Each number is 128 + 32 x the weight over the matrix's rms, rounded and kept within 0 to 255. Layers, rows and columns count from 0.

# layer 3 MLP up, 704x256, rms 0.0674, rows 483-500, columns 0-127
[[137  92 136 137  98  89  97 123  84 111 149 116  97 118 103 135 159  89 126 101 108 173 177 154 172 121 159 152 153 139  90 122  98 114 154 145 145 158 137 127  89  79  89 107 178 135 100 122 176 136  73 193 136 150 138 101 125 161  95 161 165 129 158 202 128 149 170  92 128 110 122 145 116 130 122 108  77 163  88 120  96 144 129 236 117  91  88  57 106  93 140 126 110 103 158 125  55 156 140 142  68 103 159 154 101 117 157 193 115 174 149  76 137 103 177 134  60 116  76  94 120  90 112 118 133 113 123 115]
 [ 95 100  54  91 170 147 153  46 118 125 130  96 107 147 141 153 155 144 135 133 170 116  91 173 120 136 143 154 123 107 145  76 102 105 170  85  72 130 111 225 124 180  93 159 144 111 113 103 115 106  97 141 146 114  94 105  96 204 132 103 111 102  96 189 139 176  83 130 173  90  97 120 157 163 128 131 108  59 168 136 115 130 185  87 128 140 187 128 134 115 138  86 154 131 117 114 163 187 158 138  94 105 133  84 116 102 127 123  98  92  94 104 144 203 129 179 125 129 142 144 118 100 115 121 127 107 124 165]
 [142 123 138  96 101 151 119 203 112 145 157 105 103 126 164  79  94 111 188 138  56 110 141 208 110 170 211 129 128 145  89 151 138 125 142 105 163 148 106 129 110 110 115 151 128  85 112 147 111  90 132  91  89 118 121  99 127 133 171 135 103  83 132 136 131  90 136 204 143  99  85 129 182 129 194 121 141 105 144 123 172 162  95 102  82 130 119 195 148 131 122 152 135 163 120 158 197 176 105  83 120 134 160 156 158 126 112  82 186  91  91 153 107  51 160 117  98 150 139 127 101 131 149 143 138 138 151 130]
 [129 134  71 140 139 155 172 138 155 167  96 120 182 140 106 127 134 114 131 107 109 181 148 131  73 146 182 172 174 168  99 104 126 145 124 123 130 108 130 144 175 119 150 115 142 121  87 104 131 148  62 179 148 110 125 115 175 190 123 151 142 117 154 185  89 123 122 128  99  75 154  98 183 115  69 126 149 155 135 183 140  90 123 133 133 145  98 147 134  80 155 137 145 109 146 129  78 130  93 128 180 130  87 172 192 124  44 129 157  79 143 140 141 119 150 136 185 144 142 125 159 121 112 129 148 167  93 176]
 [ 74 191  91  72 145  84 133 125 175 113 118 174 114 145 132 140 138 164  74 144 149  71 119  92 158 164 175 173 160 137 186 140  83 138 197  82  96 118  72 129 110 122  48 120  50 113 117  94 115 129 162 151 158 130 147 146  99 112 150 142 140 114 116  88 123 117 186 124  70 104 132  32 132 103 132 121 151  60 132  93 177 159 157 176 155 141 191 155 107 120 168 128 142 112 151 111 184  67  92 119 134 143 152 179 175 106 129 117  92  84 114 151 157 162 140 137 144 108 119 141 135 116 156 177 149 148  98  94]
 [ 66 103 110  79 165 140  87 149 157  95  98 102 139 127  85 169 103 102  89 106 175  93  77 114 130 131 130  88 168 145 161 122 140 172 151  72 129 138 121  81 160  80 169 136 169 143 199 226 147 137 112 144 144 125 151 116 199 141 158 116 118 175  95 169  88 135 108 120 113  95 109 114 167  74 135 108 179 173  36 140 170 129 168 107 172 111 126 132 116 148 136 148 135 136 147 155  78 105 124 115 127 141 106 134  99 175 122 116 136  95  81 138 117 177 102  88  21 124 166 137 110 118  78 156 124 136 119 109]
 [136 166 126 113  54 133 145 101 147 167 133 118  98 179 106  89 141  84 122 146 178  55 149 122 102  74 150 134  61 171 137 142  78 154 138 151 139 138  88 139 129 165 134 116 114 159 151 113  80 127 125 130 162 158 137 107 139  82 132 132 169 155 103 126  94 138 142 145 109 140 168  78 101  35 152  93 148 156 149 105 141 144  72 116 139 141 146 116 147 146 106 151 120  98 135 128  78 128 117 127 136 117 134 161 141 165 144 116 110 134 162  91 140 145 176 169 156 153 111 111 153 169 122 168 169 130 198 107]
 [150 154  72 197 133  84  97 126  87 120 146 139  50 168 103 161 102 103 174 103 118 135 184 176 128 101 135 120 103 130 100  81 150 114 160 144 141  85 128 101 114 111 137 164 169 197 136 145 136 138 159 185 130 141 142 148 130 128 104 197 131 110 141 169 112 133 133 183 168 133 125 125 134 146 161 135  75  90 138 111  89  87 143 150 112 155  82  99 130 101 132 133 144 105 117 148 100 134  74  67 122 200  91 180 117  56 113 148 143  97 157 138 197 133 136 152  68 105 115 141 121 190 105 106 217  94 155  98]
 [129  95 153 173  82 117 141 117  80 174 162 103 133 110  97 105  97 151 168 102 112 115 153 115 150 143 113 147 119 122 121 124  76  98 142  90 111 131  96 118  89 146  59 116 215 161 119 136  46 131  71 149 133 146 161 142  88 159 131 113 116 135 166 137  97 116 151  94 144 153 144 118 171 130 184 164 129 174 132 149 186 119 148 178 119 205 178 125  98 159 118 149 109 122 125 143 129 119  66 197 139 105 170 124 136 103 104 119 170 106 104 157 142 112 200 100 122  16 125 122 121 116 169  72 133 195 149 146]
 [132 145 109 141 123 108 131 107 156 126 169 128 170 164 114 107 119  93 108 117 159 132 167 177 106 116 104 141 135  75 138 138 135  63 109 163  83 162 124 123 185 178  74 122 134 107  90 108  62 159 121 173  80 129 127 162 114  78  52  60 163 146 117 101 143 103 158  78 123 122 228 133 186 148 147  59 171  97 111 161 127  88 105 124  84  85 145  62 219 145 102 100 125 171 126 103 165 109 156 135  84  63 148  87 107 110 108 134 107 182 176 126 166 135 154 123 135 111 148 160 158 118 128 109 105 114  96 110]
 [152  97 135 118 118  57 147 134 142 172 141 172 121 111 104  91 114 168 183 120  86 187 130 156 111 170 138 156 100 207 130 144 134  92 152 110  96 202 109 136 134 153 114 102  91 151 100  94 134 174 177 124 149 117  75 169 167 112 148 163 173 143 146  99 149 178 143 108 145  96 173 182 137 100 124 156 115 174 136  87 148 145 103 124 149 181 111 117 120  82 135  85 138 106 116 123 134 134 151  77 153 108 161 125 112 101 101 152 152 144  76 138  80 137 132  73 126 151 100 115 128  93 122 118 121  92 158 115]
 [ 79 142 133 109 109 168 100 121 147 189 154 112 205 222 101 154  97 155 116 136 142 135 132 117 101 138 121  78 186 157 154 121 119 160 146 170  97 129 158  92 163  85  61  87  97 194 118 155 128 143 127  46  84  62 163 134 123 148 103 142 147 131 103 157 113 130 115  59 117 138 135  95 150  98 147 106 169 161 144  98 164 190 166 174 141  55  86 148 132 131  90 126 204  97 147 145  94 106 116 162 175 126 120 119  75 114 106  80  88 165 161 160 113 172 119 135 144 151 111 156 131 128 107 159 163 109  88 131]
 [158 129 165 168  81 147 113 126 113  94 121  39 109 151  91  70 144 147 115 189 149 114 111  97 109 126 176 121 166 150 120 154 158 104 144 124 142 110 102 119 148 120 124 137 113 139 145 127 133 145 134 101 168 125  75 157 141  96 209 140  97 108  99 125 100 129 114 141 143 129 130 128 131 145 169 145 126 113 112 171 118  88 126 143 156  78  95 126  98  84 137 176 116 127  31 164  96  58 133 150 127 118 124  99 137 106 168 147 109 172 115 154  85  68 136 186 152 124 107 180 155 107 138 139  53  87 183 180]
 [146 151 108 192  89 105 127 112 180 153 178 141 139 182 166 111 119 112 140 111  63 181 113 149 136 102 146 158 154 158  82 139  48 172 148  62 125 114  76 194 131 116 177 112 113 103  91 146 107 116 107 177 111  64 188 132 134 135  77 150  80 122 173 129  86  90 111 158 139 121 140 150 130  72 124  99 129 118 117 104 184 148 134 154  75 112 109 179 162 147 119 140 111 133 127 148 115  74 140 205 135  75 168 139 142 199 110 155 134  81 132 145 153 178 125 131  66 156  99 172 172 114 157 108 151 137 187 115]
 [141 119 117  60 101  87 136 116 129 111 148  86 133  97 114  96 108 123  69  80 106 105 104 165  91 114 123 151  81 104 107 116  94 143 108 147 136 156 141 124 133  87 156 126 114  62 102 119 102 135 135 120 171 113 123 106 115 141 135 179 192  95 169 177 141 121  97 129 133  82 119 128 137 107 142  72 148 145 128  73 183 145  99 184  66  82 109 127 113 196 133 143 108 139 126 134 145 143 156 167 171 152 190 140 175  89 113 168 131  97  85 176 108 156 134 137 101 117 138 134 146 113 107 174 113 157 184 136]
 [146 142 150 110 130  73  97 149  99 195  99 148 134  48 125 182 101  70 112 119  58 128  95 136 135 161 113  87 147 113 114 131 118 143 127 128  52 118 112 159 120 168 140 138 125 149 167 117 122 152 157 163  92 164 106  84 142 162 153 139 117 105 177 173  88 116 115 165  81  55 138  81 146  97 110 109 120 108 109 133 135  67  97 115 140 142 122 178 136 143 122 107 141 135 120 146 149  78 141 149  90  87 117  95 141  87 115 122  89 151 137 155 161  91 221 178 143 147 117  79 128 112 121 101 100 118 122 154]
 [130 137 116 141 109 138 102 124 146 145 110 123 145 139 118 110 207 124  87  99 183 139  82  75 126 130 185 169 120 121 106  95 106 117 163 139 127 126 199 126  97 155 158 192 107  52 125 177 160 156  94 109 173 125 105 133  84 116  91 115 141 124 167 163 140 170 126 104 157 142 142  83  93 117 159 138 173 119 131 150 105  71 101 149  96 113 150 139 114 164  76 153 126 143 136 142 124 132 117 141 141 170 157 124 108 147 111  96 127  67 189 175 213 141  97 128 119 146 108 179 146 146  76 129 148 152 114 150]
 [100 174 117 193  64 176 148  75  92 157  75 144 156 158 103  74 158 157  90 130 113 144 136  98 138 139 100 131 145 137 120  90  97 156  73 115 131 153 112 126 157 163  86 115 110 100 134 188 192 106  70 100 164 135  98 173 142 162 105 146 110 140 137 109  97 126 158 120 157 178 178 146 174 124 153 110 107 157 108 115 132 151 101 187  68 113  85  99 113 178 128 109 111 113 129 146 117 127 132 114 141 130 103 130 144  84 133 125 145 101  72 162  93 159  88 111  60 126 166 132  93 149 153 126  88 100  84 139]]
# layer 3 MLP down (transposed), 704x256, rms 0.0664, rows 483-500, columns 0-127
[[128 130 151 135 144 105 124 120 112  99 164 122  47 105  97 160  73 131 177 140 144  96 130  80 132 131 122 110 155  71 105 140 136 115 132  65 146 160 139 102 119  99 117 128 120 204 142 138 144 171 157 130 151 108 145 157 169 120 141 127 157 129  80 108 122 117 120  96 157  46 152  57 110 106  96 141 150 120 129  95 131  96 148 117 149 178 164 180 120 120 152 123  95 130 119 128 109 173 113 144 104  57 144 107 107 122 178  91 142 149 134 129  77  96 124 106 153  88 133 118 152 105 145 171 103  93 137  77]
 [106 131  98 111 127  92 159 107 137 169 102 105 154 121 105 128 134  86 177 108 110  77 126 107 108  66 167 101 136 164  80 206 122 155 114 163 182 135 134 123 151 142  79 146 107 131 150 157 144  72 133 103  50  87  32 192 152 108  96 156 152 112 134 132  97 102 159 161  86 145 114 128 101 121  89 125 104 169 120 150  81 144 168  91 148 138 157 109  66  92 120 113 184 163 138 179  83  98 107 118 109 100 179 111 151 129 121  86 150 168 153 103 159 136 169 138 155 171 159  88 145 106 153 115 150 125 166 156]
 [126 103  94 110 136 149 157 133 112 118 126 176 182  84 112 182 158 101 105 106 124 153 147 107  86  77 134  73 136 108 136 140 159 149 107 148  81 121  99 168 102 157  96 112 114  90 158 110 133 114  95 114 191 171 107 143 106 149 117 129 110 167 154 142 154 137 138 111 215 131 124 124 152 100 138  94  88  96 111 105 229 191 121 156 157 171 104 141 139 149 105 181  74 118 137 157 148 104 160 143 165  93 133 170 112 135 122 126 140  99 187 114 151 140 117 144 116 169 122 129 105 126 185 146  76 156 138 121]
 [122 157 136  89 116  61 134 142 106 138 113 150 178 112 146 127 108 107 119 102  97 139 133 145  82 146 122 143 157 192 106 102 163 113 116  96  80 120 146 141 157 155 123 136 133 116 154 103 124 168  95 110 117 110 186  99 175 144 167 123 168  96 131 170 122 144 146 118  74 128 125 146 182 158  89 132 118 147 133 172  89 100 169 128 107 124 141 139 153 118 139 131 125 133 139 140 155 110 108 142 117 105 129 142  81 144 110 166 146 147  86 181 148 186  98 164 157 138 160 129 130 154  67  57  95 102 126 124]
 [ 98 124 163  82 115  52  90 156 120 117 108 115 153  89 163 110  93 110 133 150 173  67 163 129 124 113 191  90 127 113 103 125 119 138 137 151 157 104  80 185 154 119 181 148 122 149  97  93 112  62 142 121 107 142 134 110 167 143 147 169 141 134 145 126 112 120 119 102 138 134 138 170 112 137 108  94 162 154 137 132 170 142 134 138 152 158 133 145 157 111 141  65 142 145 153 145  82 118 130 132 107 138 153 113 130 122 100  86 139 111  90 115 147 147 145 127 104 111 144 117 111 113 180 177 111 105 108 140]
 [ 95 107 139 152  32  76 183 146 113 128 141 121 106 206 154 144  96 150 107 163  87 176 125 122 173 102 175 101 164 108 129 111  71  99 133 181 112 145 121  77 127 159 128 163 161  99  96 109 152  77 134 129  86 103  98 138  69  90 149 109 104 153  96 124 138 136 162  58 105 153 181  92 139 112 112 113 135  75 134 114 155 163  97 204 120 100 146 154 142  86  95  97  79 100 139  65 118  87 177 118 152 104 152 167  93  64 117 144 173 182 165 157 115 111 108 172 140 157 116 147 109  87 232 115 101 113 103  91]
 [112 138  99  96 146 169 117  62 175  67 174 103 106 153  54 167 141 125 146 114 152 117 133 152 101 140 156 111 125  80 118  67 132 136 112 114 115  95 153 161 106  98 140  56 188 149 128 115 120 106 193  99 143 138  93  71 163 146 130 124 155 141 195 138  87  98   5 128 106 152 115 120 178 149  72 178  78 120 101 160  98 141 129 135 104  89 115 167 134 152 167  87 111  90  55  91 117  78 137 102 103 113 118 123  93 120 109 167 134 122 155  88 137 177  80 128 113 108 175 175 117  80 153 149 148 145  91  73]
 [ 85 113  82  90 112 168 166  52 196 148 125 156 187 141 149 151 129 119 195 119 137 137 129 167 165 108 122 120 103 159 182  74 127  98 158 117 127 144 146 164 167 148 156 154 160 139 131  99 163  99 184  99  94 114 168  64 139  95  97 141  70 112 161 120 119 159 144 143 114 159 136 174  65 165 130  83 143 174 185 183 148 100 103 129 156 111 132 147 175 132 127 109 188 114  67 163 150 139 108 161  97 152  94 127  98 174 156 103 120 175 180 164 160 102 219 135 135 129 127 171 144 146 157 142 122 131 146 109]
 [ 72 122  52 116  95 121 145 157 130 167 122 124 134 109 145 131 149  85 148 138 140 117  80 117 160 138 108  86 157  78 147 149 147  65  73 128 144  96 173  92 209 146 104 101 106  83 121 197 179 178 149 100 128 159 115 101  81 118 102 172 157 128 125 118 158 118 144 140  93 145 143 111 181 112 105 105 146 123 113 117 130 165 142 134 113  62 169 105 187 136 187 165 147 141 163  98 131 133 151 107 153 161  54 112 113 108 123 113 149 243 121  58 108 170 107 172 123 174 144 117 145  80 158 113 161 150 128  33]
 [133 181  90 158 153 181 143 170 111  59 115  73 148 109 117 125  96  71 116 122  86 185 106 145 161 109 169 149 118  99 132 142 133  88 143  95 161 171 101 102 152 116 110  96  82 129 107 116 140  95 112 154  97  90 134 124 176  90 148 125  92 226 109 173 124 132 136 167 122  96 140 101 132  99 166  76 151 101 177  57 111 145 106 108  99 155 115 110 165 139 106 110 166 156 103 151 141 112 141 153 141 135 128 129 117  66 115 103 105 195 171 167 113 136  87 108 187 105 130  82 134 147 115 105  23  87 128  86]
 [ 93 118 172 146 124 191 107  88 157 116 126 118 121 118 126 149 129 157 139 127  71 164 182 133 133 195 137 132  81  88 110  73 121 118 123 132 129 107 189 109  93 118 123 150 130 109 111 192 125  94  93 109 114 171  89 121 160 123 121 153 165  93 149 118 144 151 166 107 104 164 102 192 150 128 137 161 147 118 134 100 120 148 143 127  97 201 121  70 139 159 159  73 165 137 119  92 194  94 164 135  83  95 112 174  96 110 100 154 168 151 140 122  57 145 113 126 133  68 161 102 108  86  99 128 139 127 128 131]
 [113 141 174 134 126 127 150 180  96 123 119  86 115 136 119 190  67 156 125 103 142 110  90  77 185 107 146 131  97 120 134 168  98 106 111  92 134 133  87 134 131 147  84 117 149 147 149 120  91 160  83  95 137 119 118 113  80 111 117 110 119  89 193  82 163 115 173 113 130 112  79 115 137 123 180 130 135 163 113 156 127 133 143 141 128 145 113  94 113  96 134 135 109 122  65 134 173 122 114 125 113 210  71 136 157 183 118  91 111 127  94 191 177 116 147 107 155 136  83 170 116 131  85 135 113 141  67 172]
 [172 122 137 107 140 151 143 132 134 143 122 127 107 165 133 150  94  74 105 131  99 190 110 203  74 101 138  64 142 106 112 134 104 181 155  95 142 127 110 104 131 134 125 122 142  96 100  48  93 105 102 110 173 147 146 189 115 123  68 130 173 169 127 145 102 171 155 189 154 125 145 126 147 161 109  83 129  84 113 120 157 132  95 132 193 127  86  97  78 135 142 134 133 188 198 111 182 147 147  69 211  71 127 121 156 104 159 126  95 113 102 120 138 105 142 111 124 142 131 155 110 141 103 139 140 152  56 171]
 [117 153 127 135 191 109  59 176 115 134 126 132 126 116 159  99  81 143 200 131 102 156 116 126 122 175 124 101  86 135  86 104 109 163 135 140 182 141 150 156 167 130  85 129 142 138 130 170 131 139 123 126 118 143 201 198 151 118 108 107  76 115  86 124 168 106 142  99 147  83 208 171 106 127 155 197 134 153  70 118 138  50 188 111 126 128 114  78  65 166 103 132 136 175 177 117 134 121 124 158 197 186 156 120 120 116 192  85 141 149 184 155 104 196  91 153 204  94 124 155 104 146 114 143 125 128  88 101]
 [136 156 126 113  92  76 143 152 122 110 143 126  43 130 161 126  95 169 123 164 130 166 118 127  76 159 142 179 112 124 139 131 127 124 136 111 149 191 123  78 162  84 121 143 105 125 117 125 125  93 135 100 168 129 152  91 117 148 108 139 160  55 137 125 197 203 162  89 130 146 170 128 158  86  87 116 165 132 105 128 121  97 126 166 102 104 149  80 103 155 138  65 207 106 139 128 140 138 162 168 159 126  95 121 169  91  62 190 195 102 162 157 127 111 137 143 169  66 128  81  73 138 131 111  85 175 118 130]
 [117 119 136 128 134 142  85 136 107 124 138 140 172 116 133 130 108 167 140 119  89  79 138 121 146 164 145 190 156 150 148 140  79 135 147  66 102 131 135 147 170 141 182 123  91 182 148 126  70 166 112 104 168 163 159  97 115 142 100 125 136 131 152 128 120 100 126 102 190 113 141 196 104 162 150 100 121 120 103 151 106 138 140 110  79 162 131 149  87 190  67 142 177 134 120 124 123 131 106 154 107 152  86 110 135 121 127 107 102 138 124 112  62 137  76 168 103 118 131 154 163  94 143 122 132 101  79  78]
 [137 155 104  84 101 112 135 120 105 113 140  69 123 139 117  93 154 145 149 127 136 177 102  96  71 166 114 116 118 123 120  97 123 155 140  80 153  97  92 134 101 115 174  88 147 128 156 245 157 114  68 156 129 126 182 153  78 117 113  82 128  45 159 117 101 126 129  91 115 150 141 164 127 142  87 137  84 107 136 147 113  97  93 126 126 118 123 189 122  78  77 147 127 123  87 122 136  76 130 162 108 121 171 146 165 116 124 106  75 110 154 104 226  99 161 136 102 134  66 157  80 104 148 115 153 120 144 131]
 [ 88 144  84 138  87 163 153 141 173  90 156 151 188 165 138 132 111 128  79 138 128 125 119 159 119 204 133 103 178 105  70 156 161 156 105  93 110 123  98 122  72 158 144 161 162 149 126 107 135  99 112 105 117  96 144 167  84  98 136 196  80 146 180  64 132 127  96 118 150 141  87 119 152 146 104 161 132 147  98  91 139 128  71 158 174 123 125 124 103 150 111 118 106  86 147 125 173 168 160 132 143 133 113 116 153 119 135 124 147 122 113 133 115 130 154 155 158 170  75 128 104 145 158 139 119 121 119 131]]
# layer 3 MLP gate, 704x256, rms 0.072, rows 484-501, columns 0-127
[[164 208 121 109 110  83 123 149 152 137 104  64 136 127  94 150 108 136 115 100 116 128 141 116 108  97 118  90  66 128 126 144 148 156  93 145 151 167 112 102  95 143 125 165 156 158 136 156  88  90 126 115 116  68 111 136 120 152  86 166 141 123 130 146  86 108  97 119 170 100 177 124 124 148  83 115 106 116 115 141 133 104  97 111 109  87 166  79  88 145 213 120  90 157  99 133 143 107 135 130 141 122 118 171  89 132 132 138  84 127 199  98 144 179 134 124 123 126 161 102 110 102 116  44  58 206 138 111]
 [172 103 125 153 142  86 128 135  92 120 128 104 105 160  86 179 120 115 108  94 104 141 167 126 126 130  70 159 117 182 147  96 152 124 128 160 168 139 188 121 168 123 158  13 138  92 148 130  92 170 197 144 159 120 143 135 170 136 112 131  88 128 128 143  79  86  53 153 116 150 109 164 157 191  76 166 137 145 103 136 121 143 136  59 144 124 121  90  68 135 153 106  99 168 104  93 157 154 198 132 134  95 149 135 152 124 147 171 132 172 154 162 134 123 118 147 147 144 146  99 180 110  61 162  99 141 103 165]
 [ 97 163  69 109 160  88 142 131 174 188 146 156 138 120 110 168 145  94 146  49 117 110  91 203 133 148 147 105 124 171 143  32 117 156 107 135  90  29  88 139 114 128 157 137  97 108 153 171 170 145  84 120 126 166 129 112 168 101 174 152 133 133 132 193 159 108 121 158 143 113 182 125 113  88 155 130 160 134 163 187 119 110  81 145 153 143 133 161 181  97 180 112 158 144 119 108 153  81 149 110 142 169 111 126 113 149  73 128 179 157 172 141 142 163 137 105 191 161 129 131 132 130  23 115 113 132 142  86]
 [115 119 152 108 108  89 163 135 160 124 179  80 170  81  77 150 154 109 155 151 138  90 113 152  96  83 115 129  44 111 115 183 105 144 132 119 101 129 143 111 141 123  72 121 150 115 181 141 155  90 157 115 150 169 175 139 123 131 169 134 134 156 205 139 145 129 129 152 148 158 136  87 172 141 157 174 172  83  99 137 185 104 100 116  94 136  71 136 138  72 168  88 119 144 174  92  50 191 149 129 107 177 153 100  55 102 139  58 135 106  75  85 107 128 129 118 112 110 159 124 173 159 113 102 111 136 163  95]
 [115 126 139 127 110 159 169 101 100  98 174 120  87 150 115 150 188 153 165 177 128 105 107  40 148 126 148  67 126 157 149 128 155 129  94 106  69  96 151  84 126 132 149 136 137 117 157 152 175  99 142 148  98 106  81 134  91 102 160  66 158 122 122 126 127 180 100  85  84 133 147 187 152 142 117 114  61 157  86 113  82 180 142  90 145 164 118 118  90 115 133 144 101  54 119 113  91 125 127 106 158 113 161 159 134 153 120 167 192 181  75  86 163 136  94 152 129  97 140 157 158 145 135 157 114 138  78 133]
 [165 130 133 126 124  56 131 181  92 117 157 118 111 107 161 157 129 142 130 103 139  77  91 101 105  94 140 124 136 144 159 143 116 103  93 145  96 116 150 165 124  65  80 138 101  91 129  90 114  93  92 103 138  54 107 126  73 106 151  87 123 134 125 141 135 106 149  71 118  82 122 178 145 149 121 159  82 134 145 171  94 139 133 117 137 115 198 111 102 195 118 129  80  95 156 158  75 128 215 158 128 141 183 123 122 117 104 116 152 152 131  95 134  99 136 135 164 154 105 120 113 169  94 183 127 195 129  87]
 [142 174  97  86 149 153 107 177  96 133 122 180  86 149 119 145  90  41 113 110 129 118 145 133 130 147 153  71 144 127 127 105  76  97 137 137  95  91 133 115  83  97 144  95 146 138 122 140 131 147 181 149 114 109 162 116  60 112 178 151 126 128 148 131 134 110 138 172 147  83 153 100 106  77 114 113 110 107  73 161 175 103 108 108  81 116 117 153 140 191 145 152 161 100 135  74 157 120 161 102 152  86  88 176 125 110 123 146 194 103 123 126  95 123 135 165 154 163 111 102 162  83  85 161  85 107 173 118]
 [141  94 149 152 177  52 111 155 110 111 139 159  68 114 101  61 133 113 183  91  87 151 119 140 110 137 145 137 113 158 132  93 132  96  77 129  82 109 132  97  78 108 127 134 157 145 161 133 144 155 128 135 197 119 133 105 138 125 151  70  67 150 167  66 117 146 157 167 138 178 106 135 138 118 149 130 113 110 135 152 136 117  81 108  65 150 139 149 156 120 115 151  66 141  47 143  84 109 221 100 111 130  70 154 140 146 106 107 155 159 179 144 181  98 103 101 145 128 155  82  99 124 112 180 152 112 148 154]
 [133 103  89 158 136 100  78 114 132 161 140 152  95  86 129 111 156 153 104 154  77 157 137 113 157 139 129 137 151 174 146 172 143 100 133 117 129 167 125 122 104 135 109 139 143 155  74 142 176 167 154  98 191 139  95  69 106 124  86 173  61 109 147 133  79 116 168  71 143 125 159 167  93 140  91 174 181 157 127  35 149 139 119 100 142 157 148 107 117 151 191 108 137 149 151 130  78 131 125 128 106  70  86 159 126  88 124 112  90 104 124 145  98  84 143 150 125 162 124 126 116 150 128 160 105 156 115  88]
 [136  93 124 166  75  84 161 101  58 100 137 127 160 129 122 145 165 159 170  91 112 182 125  93  77 106  67 152 150 119 134 145 178 117 145 132 110 164 151 152 149 142  79 124 151 213  96 164 148 119  93 107 121 155 136 127 152 141 207 102 140 129  99 158 152 102 117 105 189 142 142  47 116 126 143 118  68 245 103 132 136 145 138  82 165 121 121  99 117 124  47 148 155  91 150 120 150 129 164 151 115 125 117 137 142 112  87 154  84 115 124 148  98  94 119 166 110 177  99 151 116  97 157  99 108 126  67 126]
 [143 127 163 169 140 157 160 150 129 134 134  87 102 124  84 120 123 161 111 176 149 168 155 132 194 134 174  82 102 119 119 139  91 167  84  73 144 141 137 125 114 172 113 103 136 157 141 144  70 125 128 109  82  75 112 132  64 181 117 127 112 101 166 129 152 125  58 171 111 124 116 121 109 100 183 108 144 132 140 159 141 143 132 150 166 144 121 164  93 164 154 134 137  86  94 123 160 126 146 122 116 216 117 168 147 153  97 139 103 120 144 213 180  90 107  94 132 148 120 153 182 155 151  76 151 149  95 192]
 [ 89 108  95 116 127 172 141  81 121 115 156 142 178 150 124 154 116 119 121 141  75 104 160 128 104 137 127 144 127 103 181 119 125 177 119 127 141 114 116 132 178 148 118 133 119 189 154 127 122 172 123 110 108 187 135 104 147 113 192 147 114 133 118 116 118 152 104 128 166  95 161 142 106  99  98 107 129 183  55 134 105 168 104 146 164 181  64 148  58 135 119 101 142  87  81 127 119 100 103 106 162 127 135 182 171 152 113 125 169 146 116 128 176 203 211  62  59 123 154  85 159 138 114 119 133 121 120  73]
 [146 159 192  72 153 125 121 116 170 132 181 138 175  86 124 122 142 151 149 105 127 171  90 119 116 152 181  92 131 124 163 140 146 172  87 167 135  85 129 145 111 112 172 134 101 123 120 120 119 166 133 105 111  85 109 127 147  94  94 142 154 159 114 117 122 161 145 132 148 159 149 104  66 128 167 118 147 155  91 123 135 102 111 176 141 175 155 144 120 122 219 140 119 137 123 142 100 120  44  67 145 146 155 130  72 139  60 118 174 105 130 129 126 150 171  92 171 159 137  94 164 143 117 182 171 194 159 116]
 [128 121 127 180 169 134  58  94  95 200 136 150 156  87  98 106 145 108 155 110 126 119 113 149 166 161 147 230  90 107 185 158 141 132 105 142 142  66 166 136 147 130 157  97 145 165 157 106 109 202 104 131 100  93  73 152  64 111  88 129 114  98 144 145 163  81  93 147  98 161 131 114  87  81  43 112 151 180 118 127 159 160 111 159  96 101 102 124 115 129 154 160 204  97 151  78  83 155 104 193 153 113 174 148 117 115 120 160 116 125 126 198 141 131 141 110 165  64 147 217 137 117 153 161  76 111 180 119]
 [160 127 115 138 145 124 119 123 104 143 194 143 128  68 121 153 118  78 120 106 129 137 114 138 153 159  84 112 114 152 101  96 114 198 122  71  66  83 186 133 145 137 141  97  79 128 120 114 154 224 150 164 106 106 133 112 119 163 113  76 135 129 136 159 140  84  85 132 107 117 179 127  82 176 157 138 121 149  83 119 125 105  91  89  76  95  88 177 186 205 123 147 148  86  55 120 136 109 118 112 137  62 142 131 110 102  94  86 115 128 117 143  76 120 158 126 157 176 185  68 149  80  89 183 111 158  80 120]
 [ 99 169 112 127  92 138 165 162  93 137 118 156  82 116 126 139 120 111  59 146 158 153 140 159 162  90 160 147 123 107 202  69 131 192 108 128 158  99 148 121 156 151 121 136 151 106 109 161 164 181 149  94 125 155 135  83  35  91 173  82  54 118 129 162 186 107 114 164 160  97 160 107 145  73 195 133 211 119 155 166  79  99 156  75 106 126  95 131 144 107 100 137 140 186  78 129 157  86 156 148 114 106 137 170  78 103 175  93 166 169 164 164 132 158  73  84 138 140 152 117 113 110 100 149 108 129  52  94]
 [ 81 130 167 153  76  99  73 112 102 161 114 100 118 113 155 124  90 187 116 107 179 161 167 170 134 153 135 150 114  86 115 160 183 135 145 139 147 138  92 180 151 117 103 144 141  78 146 129 135  83 119 140 123 123 121 187 142 123 161 115  47 142 166 104  87  78  89 143 182 122 103 141 118 104  60 108  72 139 152 101 129 145  92  93 102 114  66 119 162  86 146 169 138 152 101 175 134  70 108 131  93 131 222 126 109  92 141 132 136 117 158 100 134 140 129 121  70 145 150 153 144 120 152 163 145 109 153 148]
 [109 105 149 121  66  89 114 163 147 153 127 129 129 131 130  92  30 132 202 130 131 153  73 119 164 172  63 144 125 129 142 145 150 115 114 149 140 116 110 152 112 132 114  94 154 145  77 131 148  92  95 156 102 179 107 124 154  90 155 130 103  83 118 117 128  50 148 130 104 107 132 117 168 105 113  96 183 140 118 102 138 171 145 128  75 114  75  93  69 152 163 185 160 118 149  79 151 103 144 155  78  84  95 165 144 149 149 175  96 136 119  93  51 105 142 122 114 118 154 103 135 133 180 130 130 121 175 120]]